From a checkpoint of a small transformer trained on Wikipedia: learned positions, biases.
Each number is 128 + 32 x the weight over its row's rms, rounded and kept within 0 to 255. Layers, rows and columns count from 0. Numbers have three digits each. The size before them is the row's rms in percent of the matrix's.

# layer 5 attention value, 64x64, rms 0.112, rows 35-56, columns 0-63
095:102119134158183143116068079191155093141099131155132126110055174171186108129060159123118143152167150142139153106146125096210131115123112113104114124162073067125111088146096144139136134162137160
088:113156113206155089137190113112073097118116134125143115116086123071102172169106070094134120116110149140125171099127132158110150158141129135059121184143143105126103105132154108107147191083039128
109:113102186136171154207143113093091123143136148139130125108133112189139141155073127103106119205069108106143107128148127139086138055164180150081126080077101153131166136128104175133114110133165096
103:157129153156086105094072116089124217116156170179098100090101121132162110073108158124117110130114093127097120150111127136205154052141105148149174111152117149127096122132100151154184124159080168
097:141231142153120111097128154198079057123147112102148123115179106145119144156110128125162115078152126130107069169147127126064100128128134183135153112071151175168082148115117110143147106115142087
096:113072110152141084025123091126134164153101148147079181154091121121111126096131109176110131090097107126085177168122119136153161190118104171124137126168135115155170164134124118135186145171070150
093:208161160149140142073131148066120106131141173092181095139164076139101136101084094160128106062090083103161126141154111139122062054178120120136141158109139114146181138140106129148139120105108141
105:131128068050167114191108131120149115090164087088105096150138082132149119119051131124132120089138126166200102137098140112197119113099168140148156143068074168137112141145124111125133086154118094
091:172177096048153136146153133100138148083119074097146143121113084115077103102195148183203140136143178142174125075130143075110110102092137159121106136127163132119129146102114072150119126104092097
099:103140144103129191164154131156127137090113119202145096146079124131150120191091153098195148162167119150098091070117127146172069073137183121102161090098101127132157111076145109145128097149092114
098:107166106164096142116152171131102096045115185176175124098121127075156139125155097069117160135144141139120133110161105176192117169189151112113066140116114160138131074082139126168098153129149100
089:105078126112159138096128063091120145079109135149162171119144131132077177086104127135099105094127156157111142096165145156099142171133191153120104178105136101119238131099157147174154135133139074
093:119122137078152144096126166126108140165127197093089088233079094100153146150151143141182118144145111154105101169096113114098113143088133163059101123148149093160144146096110060140111087136122108
103:141187132128130101142159151103118169126139165144126088164159113097096114055135194144106122064125135146113086183096127136053145130182116162096108133074182141133142167120123115121090097094186092
090:167160175083128148169142157159069180206110101148142096105131101107099106134122141095134127107142141164087139131070111095149104129144167180098137125097097163201145111146140041110104102115136166
097:123134113170183047067118160117154119128104122077130130182101107142185153089100118082127100104137124153138099104129113108139147166085148152098097116096122165183028163148146130127135126109177160
110:142156076135113138072183162117099063127085156129139130101136120137080125135125131136178157012121136113153106081087118126121132135102133120153102165116094113136137211178145071128120157102127101
097:166090118133062071063102196081102101134125134107071127079101161159157174182066135113095122089121103158173145084122147133121140185125127117158120132136080085122120169097149128156149131105137145
106:173070145111205167105145150126165106113059109120111059154119155173120118109183133119138143161170122131167177081151138091106101161125143128112119107082142097115114162117120079176117160104178180
095:069094142090151183122194145109141163162127098106117147133086152121126115125117080152138101153076130133143086177168136159096138099083127178088186168065148117110177089118144107067107130157085118
107:220062118182156098119177136083131070134107118095163091190125102138155148111116167094139104158137119113154137091153105104120149142147114151046113110095101170129142125084115109188124092152137143
107:106110088129143191146153037184159124132097167174103138186178101128126066109122210106098164093166150108093127150095107117174120164167108150175137118127121151116152149154133109107130114108108156
# layer 5 attention output (transposed), 64x64, rms 0.117, rows 35-55, columns 0-63
096:072124105108111128131128131090113140043081141090122128153118176102096162066181128085148145137126115091167122113132120177150168133143135181154158091091160139112165186181164158123106061116128089
088:106144161112096135141118072117145114110187102188123100092153138161121103114129191090131152148239150103079161155177116119132089126103105115087143128146109099128147124165151101176105087061146120
102:129137088171103096106123179146148157096107083163090210189139123132096143094129122145126113127180169118134113137133128165114099098125108108182133161175184148132072177090088102101088146125067166
102:126098110174102108146156088142143157124105072035120171146114096074178131079146090177115113117159117160155083070108144158109111118136181162141165173088137150098134099134155157181119127166123103
095:175132124131165148112075147157100150096126126132142128153138165154122118183127143110146138144158139133095086097154078025129091158147115112148057173113087160129062139158151073098115157121190152
093:075138092132127153199140112129127103173158131070172137084120103126140111122149114157132119120170204117072132090120094169104118149170182110133151142107125160120147016128105170141109103116155104
092:126105055189143111161097088156184167087158084145110178149138109116185114157185107133084131127139098148128138129114118109088041169099100118133118196129137125120143074157110132122132128159094165
107:124095154154066148167071110088068153089067120130122122146083183130120178178125132157127173078106147154180126112126133113118164093163099122165097127118170096122048157166120145145136090132121160
091:159131146117116157152125111125125132114120168110133081092149107160164137181096141109090113107066151184192157215151101135163139090109065129150129131121077077125120069091154085098150118155170159
101:080063140178072106090069127134125143082106165101105090146145113137071167099162120095156148151114186150170142150092127132150143092112100118105142162148113145140094218127132097135130125141203108
109:122139152123132103066062110123100070137153137208130078156163152087088122098141144135140119182108104158150141119114128124176138109044155125087195105155108101117136145208141137140112115130157152
091:117153061114070149178114119164153063139165147189145162112115055129123124162098107105177136142145148156107126194138107165137159083103155107099143119152112147133081100185085134122101081107161158
092:095119117140136090104124094124155164184067191126105082069126157171076149164116136130137137118098194122121158104151088173097112164143116095153125168128142179120130065154099069106154166116176115
104:169118100110142111105095173127152159167144126156114131147123132147120104234074074164128126110130101130119118124175143110132152100108135081132142161130134131075106037106099062122194170116163150
078:057081148120133086131089154130114131161098128164181178160180177128147142160139150135113161131109172168151106105146076108145152108124074085152115118104085124105116153120156086106177126070192074
095:136069129058123159151127120130074156165108141152138122115074179112050157175124139122144114144162172148116143108136107091087133181154103098163126097112164119101149129220173116132107133089075118
110:178102139101113135196082121083113113098136165171178120161148148126101089168152124052107112149104123164088121158143096069091100142111094146136116110137133056120159077137105132155173171145183150
106:144153139155088133170160087136131133122075133137169161121108144072114132103115147132191090150152120151063134167107109070092089145113130179060134062116189093111117112203124125138142180116133141
112:150133108089070136144137172126151141115082134167137111102122115138087168117136100092100083135077142159126216193084110153148134171134095100121124114158135097132209116134141083066172076151130116
094:096117124107092082126097124169148125096172171138146103148127100181134120099053120161136134094170146108126206137133150171182090135174128084164104193133143151145098140069083170115145109085105109
107:132132118110116161149132113184122199101087120158074135083145123112085158167124107181075127150136170148114208133093084163074109127073126068141137110174154154118155140182131115098089101139133145